config = dict(
    d_model=384,
    n_head=4,
    n_kv_head=4,
    d_mlp=2304,
    vocab_size=4096,
    norm_place='pre',
    positions='learned',
    qk_norm=False,
    parallel_block=False,
    init_std_down=0.00378,
    optimizer='muon_variant',
    lr=0.011,
    warmup_steps=200,
    schedule='wsd',
    decay_shape='linear',
)
Each number is 500 + 40 x the weight over the matrix's rms, rounded and kept within 0 to 999. Layers, rows and columns count from 0. Numbers have three digits each.

# layer 13 MLP up, 2304x384, rms 0.143, rows 993-1099, columns 64-127
467449597436490465543443527533485536463397480492479532426461459461522506486501555469419513493543492495605581466563506446496474477433490567537515490509541489477501453521469437486492465515527469
455434527443476488558512493479522540491510509516517532526488461558559519504561451423536481396474455439539485521452454491545477477516406427526530456512463524541513482464528467535558488435482517
518476492456470519484475548538530561464456410517535510503560453505511498557436481490504518476520496481597479509555516513541543577540489534429475499499458495586472533514481492494483545532509478
473535535532473498450455464562537420526515570512530460502495455480414434375458483509440521516428413468508519506510444494489519556502466549519524527585471536448502535487456496518507510524497469
496451478484493565528475522547532526488522505474468549501442493503466476465490460519548516553459504527578587514434501499479499517506530503582517490509505484468591445528565449492490463438497499
485512516532500515431465482535492566482522527459489473491539547495492513556472570532543481439464478537485553430473510535521516423410518480490488472488590511483564427493459532508491567473418467
494434540492479518462489523507531480497444491520473500542448565578524487511453536506540557482470499471509547520541559558448389456454500503431535447499510488539528460548453540455493566464486552
550473486450484500515514490517455502492471535577507515551484463555442513492465501498480451539544511488480538495527541488486523441514512504507503530500466488494492544517447471531515532482525481
507500517480504552503473492502426525490449513534482532540460550506503517535539505560506529518539490457476470458523501494511532523498482579488459549460546519522514523498470548472529480465463505
560510500495589563511539475496536513538547559503480460458503508480556508466527525462521524509497518527558456455425487554485518432515455421487478542539492480519507528519533411560543476464539517
497477564482552488589546546542490470574545536511442536483481583444381536434538500541453482501486484517561491517503477546425511479485506447480534526419427563500508562549530496490432541472474453
548537526523435562505484554556532506481455507503469521554456495524524568455509471467526413477452552574504557543522477477516482488448536484518474469660498457565609517480603478562494496458482546
488449528475520504524510560503483502415482558526504469408456448479555479527462549562592546504565445529509460455557550445442562513394548564555513501545502538463444507399547485463526586577511471
495522471498473464488540457519470499497554499473469466490512511476505499520462565506498455481509428556515487484477578484559483432523479480484456496528494508474521533479562523480511470464554509
459493523426498494590518583484452513510545553525468471559520509534511485499484531414454543497502487559502588461487516480495517536471482486579509533579530517479505650536530425481536496457475482
539482424452604501477479574463543499544467485536508483480474480523485543531511435498477490448469474511467486469550529551491530490544540465505451497496512500535530445443497486530530519516483522
430455564489574519492471493473549536498597512443502510511524508525413432550540471511531483503431463461505498490585456448404527521500481507525428503436462492459432497480484468443469525509501546
508476556470508508507521538481467523533534553493430493504500567566445533515523492475521511472492530602504480529503513486492537523502455523487476541437444504556476521488495549521516485513452484
546513505513516562500465513512590542535446516455506459447486479480571475490479458506516395480448473562483465492527412484501467542456540577444493477410571482521513503541457448515524461534507513
575549507537544486476417485500466481481541515488483484450443537501462496494553460529462479485485472487488489555537539515545533442506511536523460487520483456495518513412455449503473535442474595
506495503561570472567502457518465507420493492494535493468494434505501482468480460524499464514562467425497528460533586512480471468476535454542497490486508522505598495554445581556535504455426466
565462402496371427498445517461555443440430503535541529474518476487575521455487532514487521543446444572546534471475497512446493487497508578513572449472510480551547547523474463440486531569565536
533516513489501486531469499521547531528484476474483549516537488494482504482537547505507472478523468516405457551472489446487521503450530544520500547430486501493504548463468471571527512417452526
540507490441488501593509569474574553485469520497590503520571556532458531489441420485471560511560505498552455443502462508533461456485467535466516479486536537491494470537531523483546456535533497
436496421466534525495487493496548523488506469529530561504462462499509512482467481508501518535482510494552505491445525468492459492523476513455513492505546512513533471475462483517489476522515493
503512458513500529549447403485488463481488564472499384524423499488514527564425421467539449496549451499445525540488575526502498527521530480471539563505611444566535497520507515468491475537400488
535508482417551429581559527485426517494561474518478628521560426383487466493467525469531501546474568465513527462571508504480525485533484528544410447526459570482474546515453472612471495510557448
460554597486466441526475499536490496493471580446542547572464489514544483483533416441527541494508458488468475507514540427449544442558515445478482564482536535494538461495482502580497541483499506
543483461490526457520564432459446409581549540543465452571525534525490457550519468483549536473469560502350432544462549495524480490522532565457473494520424563460543460475498463456460552532543526
409532497520462430528513424514559439491437498463477531463474441445489587563487545524534531518560533497545490468485452534500508549556441502583433444497551489557476483520473547545528456469471425
422551497500427558567490512441465492462440516489497526478530532571472481482572525567496575536505526491480574455536478513474458443476532555581536487514514471420467523485439558519549529424491468
459541505570406536447524495538449471586513504487510387547549502430451491552497516446561471485562490498487518490535505502495468522464438489466521552541453529535416481540438446540498516514469459
504472581479533497542436512475459522561433505503503625466476497495488546564580546468421441512543462475502490476468419451520471497563529449515468467471544471478520457438551526532510452478518505
422555482533456482529526449488460457494531488482494524481615430472536464463520564533515527419493502533504561582539433506536566495490571472480454462545495502460444482521456598520540554555577497
482532496520453461440510494530478576520482456455466485536488486573483535576462486489570502517422477489464499500548512450511507487453445542478438434459518549463482490505446590498535549534511456
483472518532470573530441542445492582514538515513475515547446505499475559550473544504545464505525517533556494519493518462465438546494533491595460500463549443512489425530488535562539487456481427
476525470492457500513506510565535513509482537529456491481461521522582527474544534466512504478552465507450517551550390509522486464467493562500483594502529470519523516538521554478493571470528461
438537561524506615435506563497522547496560525522473511516503492536490544536515467494498547428454572523472419523483537439523491462434506526457482541518524531556554481486477515578414519556518563
536518546503527518480469500535469452438498495512514439497537493515492484476455463480457503505444488484500504493468512499516486513476566479497527524552498483482510524497484484515517525524529458
454571442533514500532527455528516509486532518566537500520523554545399446500558472473533446518555483541539501473496528462518536509506521461511440547491497457530412522515513441436589560460497472
536523547500553474486497573434484501523501587555549479496426538496506560526466451428566459510478460521474572453495447597544540540448485569503478522398563432593459472435426544486484524453442482
498569575522531524569445532514565535559566473486569555491415471497518438502447494447524498535526472493451474533523551524503485503460439489471510529411571445431540532512472486495497543485554519
475487487487522530496522509511454510457510503487484472567508462466461521485435530500516580470451529517557510538478467538517553474504441536563494484440423470442537552500522503551461486512568470
494519546451488516516447427481494436404492564494558506506513558501487457529497552546515550517536566548483459453490456470496539450493526520564501472491507504479618471460499573538499505430544526
515452448444463453538586471546502447547506482537472516496528495513480537503491552465520527471499547486523415501520484484513496445500517495495471462514501565442430563474511491511514502484446549
502531496542468463579485526490510482596485471437432572473487474433523521501485450480488556534457474469616514509505472497504477556453488498503513548461481507484470487573544433484551518495496545
544498441474492531522448543498534493490423536501479482468467460445527424521496490521463469542459580529480455483517461502440445461446528542439491532474460453492532461499428434472508476572522416
523569544539464440479547562397493467560522549442502462497468505522496452552462541569477516533434547502518510522456530514496492484443556529504494569507472515492514525472488468526562535527611487
485525494527497519526558480572489506469463512539582537533511531413483484527507465492462531461534492398459505499453490505582469486490568515566495527468520461481512429469508450511458457491456460
567513478531439532547501545470506543443538497529534495472513502424501441500408508484471463518440462465552520522487446453407530540476493674492479414566535458576496530552459515481491472476562481
564475539497525513545546469472545538503449475498541467478523540517475535481408493501501534508538507468483469500451506447540481503523547562525470449569539486520515489566441467510475495503525495
554473446505426521480446540567454509465494499562429468466523501482505500499433475508467540478538490503518506563533483532529534455441443413561499458491550567455492525514469529479488599465482469
472454476481482563512498480563482433579502494474490401512582466474545541524465522553503502526576507456522522480441434472417493492415559578464496478522507538508511491472562507486487438460481544
466460511561496518536486437509514436544498561402468489506414470431527479466448543482488532553530461519438465540534557556517453613556494523563457484508454523509577441482486496565496516469448476
498460424522522500490545465556558528568557532505471522532541559516497512552472507491513523453533477466444512509530458556473515526519502483473471407441568502566533511561505535538588487509488463
492465427539531483504454443448413565545481532523492480515480429561485535483478493487505493495493485516472456511486546532550514493570469495457473508521531475456507418521540453461427478477534457
433428456451502605510496481506457523493472392479528447538496483566434517433376510590464471455500483499513512516557467491503568581521451500530483420563519512521507490535492535468498523515494426
497460476507472447557467503484512562543511540559435543512477499510442491489516508527556519479543455477543582461554435486489471565532537570445546503493496510513436477431483530491433494525453567
508445459523480520448478521545508519449467558535501444532458474483545548486374445500577572501529495493566485497505413522528407500449500505560531475526467508532565551485476557488499452516501477
485525451476478487503448486554434447399486547496466494506573508527528532539539455473578509492488544506473540538582527457541431498462543526497509516504460501463551497478473534482519523477499522
518485505434435524457477467496548536535520572506446519516551538538555523507477497457498569575497486565462521492493493549471555444489567421521442542481538562426447526467534505577458492514419428
501485501516508523496487526582489491572550480486456493513483505499538517472503445482505509454493458467513481508507459461497480503503521494467501566552474499511433515591507509545472509543566478
589502443599465550501452465499495457505467546514540502565478495500494427480501499510507491498502500507527500453493536511472452538519498538532548512525522458436447468515502490502483476507533472
489460533501504421568517573434458462502552474529505448483536505537513525538527542429499577549475515503480492512543562536500517498522468478522486467519496485522496490495436412588539481515529454
533424460476524480513493519509491539481458506494411586504473484445515492523521509555514488536477471498575469530428510500482531472569513512461511476430510454486477486441499516593485508452452582
602496495478500478486424561449589510513525506541516536519492418522570549556492458509558505425488490471471494542555523530506516494508464458507473485510450525522498391468430406469519515490453487
512470518509492534521477491565524514488550449478450431517434499465532552449522502484438556524507518496491490480479466452455512514493517513446480483476467530462513495465544533568472580481414505
557552440496514520483459570430463506499535455439494367487561426486481422461483589486533535562522492570483519527468526457436527585535483491498557517495514496490497479578584548551506526552539445
453481505433460503544573489500424571480455511467525523505469541526515496507498527581477449520523475450511549517466483503508467488485474551532500548545595465452470582467531468474591522448497465
487492469462591471496460531515521487438458488511562558549512554496509509488505482535501519435527501507463506520481565541520446521524435440535477472513490479478560460466483482490475509472546480
453538557409465473518502526556561535501464387519551529483429582412511519555423539477508490481503506444542558479486518499465450528507482483427580495473559477520460527492479505481498475458520518
519477484526499465581478503494443477441476502550531522455405464479467421455480563508487486420513487439528490454519559451484557508559520483573546509514480531437562561390514521578476550513534487
445464465471539525545464520526436551589489487465483489537506470588504499479499477486573516565483489490546426546505521516504489528484517485530551514470491551558450498529503486494540486517475526
521475483537472514558496502467398463522547510492535502495541510508499545457534470566464444475554470495570463536509472478508451470453557476532472416463492459487472534557510522469462503467516525
489444524494478552484500475572451543428481544491466475457466457512478566489517455454482448422472523450518547449571511486516525475515511467515491499456536472542515501472460526527537470538566504
497461496506497516492520525500544532449474622504500558507443522500517504423508530449539471505557475508490489543469513492469443570492530580428461485511497494534466479456543566512521466496481507
512492485494474517444446556498454548470478540448472463466522490554425493525497468495519474565446540491579529397555413556476451569519517574475468521442455493501580513475497475500559519449493472
503459454502481600435517502505483418427499527498562426454469460467519521587543482464435523404499510500588458511514496549566524535475583490521471492490505506447490499554453445524515431455496464
518394519468459509536510491527521522470536499549555428464605512456514507534515453510502440537455501513570496477525566497457517476547431486490540486553483444486470505522468529591543500436507460
501577552576418472572435445463483454438497521525475462493495516498498510521497502504473555446440500453428510494510567475486449434502513491513468472454493530489478512471593460532521536490483537
512549547495474499477565438509533492463614500466551458546512444480467516526473539513499541530527474540495492502540448472488500532512549517489460521549574490464425460542435456550490520547546516
508541466393446548506501507515486460526526503555482502493447477505536488470510499543450467493534485534532464478510435515526471486396511507447466495420483428535459568554512538525517522507555485
541455502528447527526505444512502475477453464502456468513462519464420474508411507474592493496466496535473516470493467565505493521526478494483479423497525527538538503509507566532459537462483477
401477525430520522548497540541408478477509530456476527569522552504485474499461578492512423485519515523419577488522522540447465498531491470512507508470465465479417534515437430444509495508465498
487495473446551475482543425453494510459451489543505442509534548460416481487458464502516512417545506428541588516521515553494457479491569503522508543510511530439541549555436438461543502464519534
556462535496544572565461492457543507595437510519382520494393547513476581505526474592522609532509576480550522519463539454490460487441522447522467452548517433372547522532443475501539518537522427
433489465457459487506534499528559512511485580520487513455443527526480541545475559480498417508495421512495473485508486550540577519456445537480460530429519430479503523439521484512455558508487501
534465422521529540566496415529544523544505495480432470592485560459517549520502503481477449568578532486448579359532471465436501499490513568470562416538485571518438507391425503533483557538538554
492563466537481492512585553462498474405494523491468581509496482515500542508486512535578526474516494518520483480485519481427521579549506585524493514470447447560537476554461424540458550535559509
497534529474629478535569480455519558488496531606491489484428420478478511513523482475512529562519461513545421504425548415519478557483510536524416428482614429503419418503504484491475471442523525
456437492485519460535610471481442518476462482440495491511484506580512564458525479571517506495486491528487561530461554480485462499512563520515531503515465517517516506478436476458481503534426531
559570518396488452560406504422473418526505533457567508536555433501508478486431520486479476494513582500501525542544430491506490443488479530516527480503482418491541543521478509452509512471526519
496598535491561523558469484516499583519514454515527441474521506536501450428507510438502585479478575537464507487463490510485427507537468486573540453439556479513521481508512536473476510472524563
554512511437474513534484514497469456495516474567500471477531477529538540504499531506469464454488515526465458524543516519489452507512500515512453558530443498459525499559402579558487501595494495
455517539603455510500455481502458569504530519501474468415449485503522464414432530440476501485409491502518532452467486470528493463561522585531462516511463491513485582587427463400482511429480473
469451494468499543527476527511470486492520513497496529540484472497460523507488480454535440470551551481563473505458427540442460384494519514420519433478477435460495515490467457453451544495503523
531518468542483458509564545464518459502481511454486500475503555490454492497454488503492508542592490505534507498490467479555545522524445504506424515565490512442459507447501531531485527472483569
525535469535547484539546465516500458452509470521542499496546564543511503497445468443483449500508473521546520538416440518471491519523502480537424490499489548562486487481558450515462483484502485
464501572474523469537509472448488497493513484531522548522443559472566440514502570509519386531470468486443501516619483531500485495475517544555486524491451452471429538465532470498471443518497493
499430579506473469451495549464526454559422555499513517543600486513506587533448578472488449500509432455492430463505513484487478485452483560500494483446477582515488524570465396496509611497464532
435436533535478468543501533498490463536483534506465452421568562495517470425542500468461490450472568481467473479469440493549505438538494531489422580473535520404522509436488541438475503489544469
487502530485397550552509528535531449510519489490456529499534515483414506472520497453509493508516470447529497569530441570463537497553472469485495550483494490516446544534491472533483541488447508
518488552489527546471490436489490475516501462482482524552470465454460529483492542517447559547500489429490505524507441459499464505541451538516468490451462574528522548463502413578498519494532437
489546547420456496486479533501516530498419474470588518464481530451513479474473504471473552457458446509489514469457473497520484443494542488491566565532522493483497524491530457505562527455580492
454455482490445480594537447604528489503505540558483469517409488535412480603557607498482562570362574453560544503588528404438495620511518443472469469454484433469501504479543491436520482493494536
492438529468535470501568474480478570453430509497468512494517537569487425464504463438456591519455479461501531493545483501458504456525431532483513474530471494500512517555459532468536488478484515
469477511511532486509481496500488549486495470512461520519533530588506445538535415504485493509551470512501530492531442439432405494395509508527497460561495463588467488508605539450449554446534548
# layer 13 MLP down (transposed), 2304x384, rms 0.0273, rows 993-1099, columns 64-127
414510553471512497532490492473459529514597490486492519562509481475474490467516512522457571545529518463521542516429555443502477469431442443485450484529509525439512518509518515457506560452517524
518498488556505560500516502585528505486475465483482520489441530555456437523499398548469551538470519547466460516496536492547494452527599459441480548509483454489501439541473483530516483470519502
516501451470493534539515505481539521546468541504506492521515463473505480490501487476506417511509531481447541478593535511493566486469477537537519532521465515486480512552484488490432517507517470
499443554511526445559441510462493515528467480527434489483482466544507454499485506489488462480503497526548455437448491538545492417487438485487523499545547457551506429533558487522455556518481479
466455462504513461542586471464499490486455548553527477490517487567520576495541484504482516459550482498521493545545450503517491551486423559528491488490474479483457503498453444559497541493495427
535513501476519476495553498447440464488475495531475525441483461537507557451447474484532605508467501504528503525543454527394497480493570502529504494499482509567473560456458491443566457552533479
532524403500533461558441488383488495481535532504524509513543516492533535500432510477495447474572438553547472496531491541388481481565446486530512518462585486554511495408495486582451457485462497
564487470518520511490509529520412528553456444503470602570446532452463477489535524508535513487479525541444509516503548475500520496547469519449502477469512488609485483497555449522469462492486487
489498513519451482458429498466491497459517563501567505475512475518490515541502523518479495501502389418553502530506508431487459534466555481529508481478417495543463477461520515511501460542509497
481496439486500584540405480593507512447455541438477423530530455458459540493505538476473477479434545448554498536506510464479514448521580529485467484506420592529580490497506458535507483556443562
495516498493483426472498531434504455533558569460493666534496579460473493529531386455538490464556629498540455514532477561535545420535460533489430519473467494415458535509463522485499504495531512
555528502438510461468553539550583500384427476523502501491540543455441516521518407564522590526423427466535501394521467500511549488514506548457473467564377550572498481475572492533379535499416578
479453544503487513472495528511516462542522534486552525562509493463431458445444600515459493545583513472491463500376580503475467478465480484503595480506529498501553545510485495539450430457398463
559505456526475522455487474470537547508506525523454490486524445495466461503491491498525446502471599481504486488456499454484520561499508535495492463460531477445528494536472520455505508529518460
562510493488473448398518514516466446523513516518511499517490455509455454442498463458411472534451543477547482568544539505530492452463513492456482516449488424528545461495514596543469549536528455
493561493519525510506480516505556537534471484548533494495512473524463517470528459502514523537552506507487493488534440490429547538532496493492500536539458420479491421509479469528555467520506521
495530474478525569491459420560425491503476552519543504440496451513466549469492480523452405538546488515532491526451455477525490507441463511477441532555537519456507455524541525438507534452513486
527477473487518453537516472509510440495492487448486494528593527550500485461487501436479490524532564453516538508532518449510447537476415451559511579538460489547543470534479523470461522485516436
493453446550451542504435504471563507532489514498413557416571436431504524537566566508477554544446500489467444493505508527540484575558516523462498474503459446520441593533501498523469495438449504
465498538541469415507450464470467538519523427508489518466549523562518499500514440559479512536481478459531493483499522483527458537533491438514483557503511475496487542466443524524489480490583460
511481484532525433544508474510569536539561488547506465444503544448475469449597521513467496518516477479468563519548506523518466517564545476556461540504490487481489565565521453468482495455435487
524496555574450516522517496508487576438551560534472474489473526466469576429520509497504505433472522541467600521472552520606520473508483529461546574464536435445457562473482550490553494458453469
475534485469433548480460511559480466484540546510516534606487473534517534510502479487439541548493474542529527429474564506509459534502465531535483488456573490501480515513529448473527454541479521
475447487464481444464431466509411521554578515437492540484469487488511465475524490473491443412490492542511512508465530545474549530550484518502398520508441418524503496475491455563373559430499393
477527561522476481460457482478548479536505494462468527513485543518563572538548496529513552571509461475532520518485474524587523530488521489547478521458473475506449466506465472507458553517486493
465497467526517467491443537502549457417554576486475571554571536490504522499521450582507507432478483530510497535473612507514562534590482533472440512538442517556481514485470521476498561553536449
497543442533463537427489485482586459575500474472442430557479488517529518547547501516469563520479500532427466415436481616452511525468506530575416490497533505404573462497463470565456491514410540
493529482523451520453505504482538488516538424530484466516562538543435543511482457517546468486471510484519481504542520420523523529453498590506499452445414468526496556560483508498500494468452456
521504505483524483511471507580521608501463520498554498460508471475463608438497535526465477514558458470502499547477470537477475552513477473521508527605552525526439516519452483541488530499463437
496547493501444479494532614494470462443477455496499437539461484558493485448530501483508518506446526532557555485578538502502591546446551533512499506482500513469478500401426515425445525472516447
544442460493528487417466490437506496478499534491529411469479521444549571466491446453609459488537494508483475536460584555538486488551496502417475457583548446553521484582527520443426444540585543
488534555431562541527439511609480526426454477476452492426451489518456473375502501512510480488527535464481454501510578481532503498478475558481530532537542507479535510535520507525466465488516573
488490482545432506485555507601542455439494521589511428563475435482471524460471502534502517551542467534507509562538521532479482435444495533509515495536505441523516511494506504423487546481496545
493522471434468569508545539506454525455476503488543468472486478485485508544468456523489469494511474449512525501458459518448426494519516402568616533445542441590559533601512459491494556492469526
512432457495452459456501485470488452515415450470559505552555547489448556527494556515501515483497499439482503523430431515490543556468423462538463508501497485487468518503480475471596565511489457
453559526444488533508483484476534448466472514502509486467551554507602516503507435473486543480556471521471501557549477471503501467577451500474430522553476458503527503533475440494513551501497552
513492501428540493455489424522528485489519496412498503500495581601486595482549490485524572486543483495566508536499490514571447451567525515526483565480475458451474588457485510503512458532495496
539473450499549546561497532518442523454522485547503470595530544542505505445519585430463495524522539477492494567465467482455514469501477460480493530547522541491492479541459486491541535499426465
554511514461518491464505478496475499535451536493528505465514486508534476461482509484506552528487512493474499588489500536507490535521523503509508484490549512444522495496495497499448546479521488
521519496530551478496485493522467453474517415433480422511491511519447517494518484477556562505511556472528525498520457532514479490503468459464493516544522455533483522565455516535512504528493482
484500444473492470471551506529478548550480532436475485502529557491533477521433486545474481537563477572447529507549527496422525481526472421533498474511469571532515437572552457451503493488482503
533545592490490462529514466545481484506470551505526557560525583550441594528488435494492429543412521511545505537446543525445507489442495472504504491437555471454523456446484539510500469532521460
436502475487482516551555480504518514472423504450502512477496493484589505459570556498453443543468473492485538485568527415474465579439557578469484509508570504492477479520437468425452475452431519
437457447510424534509507500540458529487434524485485497512491452525502497525484496481482489459530511463464501535532510523460501529512514587532500543435481470485523459505488460492428523513456388
508538524576479507404529518508504517466497512496511505547518491470480459514532512539485488505452531544443435521533432501455507489460550493518518526449521515500510483521515508433527556577565502
510507497486530449490491471463511443464500488369477450503533512453452506519537417519438570478427477481562567544522509461469546499514511513521511492498502461482491511474477493530494451518469469
494511496519584503503560507529456574506399567543446514541433477488566545571452453569453499486513551482411469518459453569418545520487527499487482464521551460450510464507506422487528440497515477
517536510492454561511519541531465470477489570493434512467496459561546485479518514459476503459531520537454484508488512554493499496473513498552592453462465481494532498537547594496451479473420469
479465482518474493494471506510474533474494461482541432438522530545475508470481538463542498530452529565497486537567500541504524538445497553525507513447538537545516492517502504544507556460542438
465458513479502473506457519540544497601526504496467472398550442477546488513456526489501508447507459517521545400545445468501498608538537486559539445440484511499453479516499599517439457436535498
582521559533548486465460505516458558483515476510558555522541488582456486537541502497483475521571424476485527485454522523474472497518470457473607508498531488511459555503488566543463471496505509
501519566494515560489601456535486526532527472492488482503487505416419460504501545453520510538520484440500478527470446508504442501538454598422479513502601498576493463448434474543509540524554466
544419486532556523537463489442461510510467526486466514526484552540484448470508488471512420499457512513433452569487580465508543500538503447452504481547529479467500564490508505491481499533527491
465520543500489522476514498492559551563549480541518484463517544479638497471508555499470595470460539523453484485562514518524511520494496544465483431510423554432434472390485619490407461447457548
548554569525441542416508475491463413521542500452444448449485504530494450498543475493589534492524499540509576454443532499476471470479462536585492466485518553452531567502479506521453454535561457
554512476442552481468484522549494508585418482462477485427433512485467531503482606520496455491556455493487491529535452472506438452513450471456492434526571516430473468438457444524523466482522512
526495450509503480500495489475478508410478533451585455543462502459550509528560476456510513432447567504499504466558558492526456542465448558460499512531554478515531482405442501490582518475521602
455467563587508514535564454500480492458477492582473531524552476533515542485477500533422492596476506460495580479525528542557425478402579578407486532561480539517484503387513463494515474529513505
540486452405505475527554467528524548473495499561525495456524487502521423494469498482525495516491498534543474524452495489455447489525489444591492576465411409546563483515508551473519489559522477
535469471442448467514539542521434559519480481405494483466490474482480462486461486515430524491548548557490494515519415579485510523517497487444525502464488502482490545414501545496489514475504516
456541435488469493484534491509486512531534441501513500483531504506459477479475562555389491566465598512526487477552516471562489484471424547486468536499548494444568436519518466486560522493503502
520501511508498545464507504496513527546507538496509478482505545452471485491455533507475492527532508516440555582519480555544453507462523537475431488498497502529516433498501468498470537490417462
546455550551557472564525554511456417515524425523532515502530557581522470442518533528496538509447557404577474496450510582475451497489510537487448502518518535496540440434462488489462450528484562
538519494456518504510450431502528494510465490452560508472516568519479520482510496556477403454483525477511558511513563578582527510526588494454546501467478525417496496427484547496511432510497509
539457503482530412468488468553493489520502445533478556515569445455423425545472409485497417498514468454481538495452532462521484494509500577562547465460483474547473439530499576535483565463439503
493490555474509515500494508549491515494527545531462510507477533433605537559475481534558513516533503499553620551507511527514555517562478462520489462504590557571546514518524516425524476450604484
519520495443551477498504479569425562543504557537495485516507491538448390563524495525505519441489457505445464511522439526508455458465442453528517462478446502443456486485494516464475522484475467
536480503485485468545434498546502531543415562442536523585467564560508553518530496550460519535486537448563509477495505493533525484511489432534526538457520487453444477500492531492485477474438501
518546518441580561484511481463570497572569566567542553500585512494589463585445535485493466466469480542466497454439483484589566463535498450568509458519540496512495520456557476478486540460520528
456514532539453559477485474490476468567498512510452555516480513513523584547450481509587513456558492469487476512521466447523485497535524550486502467525444495521428516515509504532544549524466494
491579462477492438382539468458538498584540521568542497482467420473511533464474539451467464560474572433472504452524474488469515486459444502481549509478497440458510531438537543585579460563459471
484501598476399583439478498497541552484518474440431408451433575470443471524476463491528506524534544523454512551416451488543522469432502502530584540473480516453497460487473535550542444488511499
486508560487494497442491545550526511456522538581527493503443468491500471518571514479468440534499462530539526449521525521483529506487484510519509486470456468541461558497550570581560449544431529
429529472460491524436431529459505429470524492460561421437441524432525479441486483509495534444484513496493462497575511563550477475649477533480459525482527486425471457537493568579556461550501486
517505514486473513465472514521457470524454489538547504486539523508499431461514531503487488473493518530576518505496508476481486460527456494482478524538504569512425557524492443490536538457520516
539475488492501524484500543550473505508549493500504495488469496489502527513438491494486498470483482520532553487529504474521596555533564473562438424460487547469491488529428469500437387504484503
503534520471449435549515529524510503540531551547432510435523484505439496439515539499528519497575498486491483485541518504434537604442495445453517498509427423542491531513543507500537566465516510
466496566532485422511530522519504581515505550464539440589445452531432547520525435515488537513571573508506501500472523542460517468474513453539562494542474472552510494470480447503570490516485501
471476458485548437523593465521506527479470526444496499510494502475438544495543474525558470511520468451516590533473568494516487454530516505426532501498550508455439496494505534517561541504485480
522451423512521472526470463529505452468489489463514511513528472507509437473458512569517473454498511477542474500504539499543477509534475526548527489498542550430521502483446496593603509380479517
537535535470518528500408526518525494522438521490574474509498475528516502476444469424555493578447450468545522473498525529486485458442555470497514531450476578577552457483493510579542538459508446
470539492551510515531523467530473529556490433492485520505450466478516513510438545468518507460484491484530460452540507412515480479561481469492505521575552500454461465532485492472499536493482511
480509522466525457463449535535478548433564545503499587473503543504517496511471476461452521525505480528502511482471525481526464506507478542515565580500535447473458506532431525464555459492558469
573445442548566525528568570493595554517456541483579477535555536503528581518456484491402481496546497531471567411531499474481527488544497505414507499521537481460486575497543542456514433533463507
488610486550524496562552560507508447478441509518496445483496495444415430450491469539419511418534537471490513490496500534555543503528544410562556461528480508435492511509418472509460458505455524
471506483485537462514451440508450451497498507538516528468429462446561532523567587556442487540487483500383407537527501504489468469514518476552479535517522501480576475494550491482435536476538518
535568492588493512426404503504483438554514491579494460503528529515550528438468459544533494557457488505490509462536485534457520468496473450518463550495565486503517512521476461541489456500521452
476456485544511514493470532550482474507490599530487501579490541546485490500516510468518532511453522477443577419469386454534497458500466541504488383562459498479467508473503460537467558440451526
462494525427546521549513521540505484549518522444487507477491530441497485481545502530519520531458540422490515464485579441474581570444527608470524555473538531520483501554493360538511497508544540
397582506395423490377493557411472462513555515403449546473548510522505413524519529501500389420390560552455579462510482496493454486516502553454565540503491540480492564600472491507504489569454518
507515550482458489490437458524534427561498521553519539532483498464507509503513477513532424500468438458489489450484537431508485541435537463530514524452554470521569454458532509482479546514560523
482454508489501439497446536506484506482642481517523526487479454572525551511566446589524530497486518503462560580529544521525484501456436549475405483536455522488510490472455494530410488480495528
470454540456541497479511514504497501450505477522458515520486523517505397551401557520548488480530505528469508524522501486535426508490506513470445533515526448516478558480444479524470476542561537
512510466481526508548534538505461480557495554496500534493503487512562459496467481522513526493493477511475515507494491552458441541502486449562491507492474469481475526571479531483439534471501521
459501469487516461517545531469515582484527506484491501471470518475535511434524507510472480588512480556522577475495487450536483553509525537503532458456555524479496461453484568467481531456573469
486564531500508521505413485463538569550589443461499503438508500501525495476481509485496476432429492540466496493557527474497504559492551487616560495511441480561509501548531559532472541563472507
491489483511482478472487502476509589496533486543563481485496547514477495509459474526542474474473441489481484525517476463540553449500432500527474528506543532531514483518551486493546459523482583
458543493501471438492474476500540519477547534513531509536503482525453476480508574541512517491552523476435477529503462438556498502494547521479513573490551523549484488540455524477511489471434508
505530542554490442549406394475575518425479490539429478465488492520459455475547484416512529403508465515430461466462464597450524552467528568503500452472514459533488525521565544534508545486471512
510510468530436581510377539553513480468450498512447475575491534546465525545517535542463494494462466463493483497510498547539554547474511478488576491544384489563507473458472491545485478537476543
544586477486489481482444513493443480493465479473452465444465476603454493532446474493478486471435489518532506515520491462524520516417513535463509512455465505476501486547490461518494553473463545
531515520491547491487476523450480555559476533509459521431456542505541534417498457519448505495530523488500494499429516499503502523469563569530468476513482523425504473416536424511492486475496514
470475403530500481515416540496515575452466518484462546481530514498500557543489519482490473540492457478485496458552492520527499531502516562418493480492528479536442492527473535486556473514528515
497471523561504519461510506555545531454494441472541473485520455500561570488469511523479465529496509481513552526613546509467538563532510456430484435530529543566488501500513520475432582502474484
501533606558534418524462417488511449464540569477486460506511441532453452506542484456502462562446485512431568529472575499584519451413465504527556523555523433441472479452399566463457529527423435
482506495528558545525505484565503537535480531462483448538464481507463502434471520499493523456452461475464470478503546515492497409507580436537458506518454400462474515520482529557500471493432512
466528505493440558462526467527468538522455558504547486484522532461509509434471533460535513482535499493517489507539464509507443553509477488529451572488457422450460444470474502478502465548462465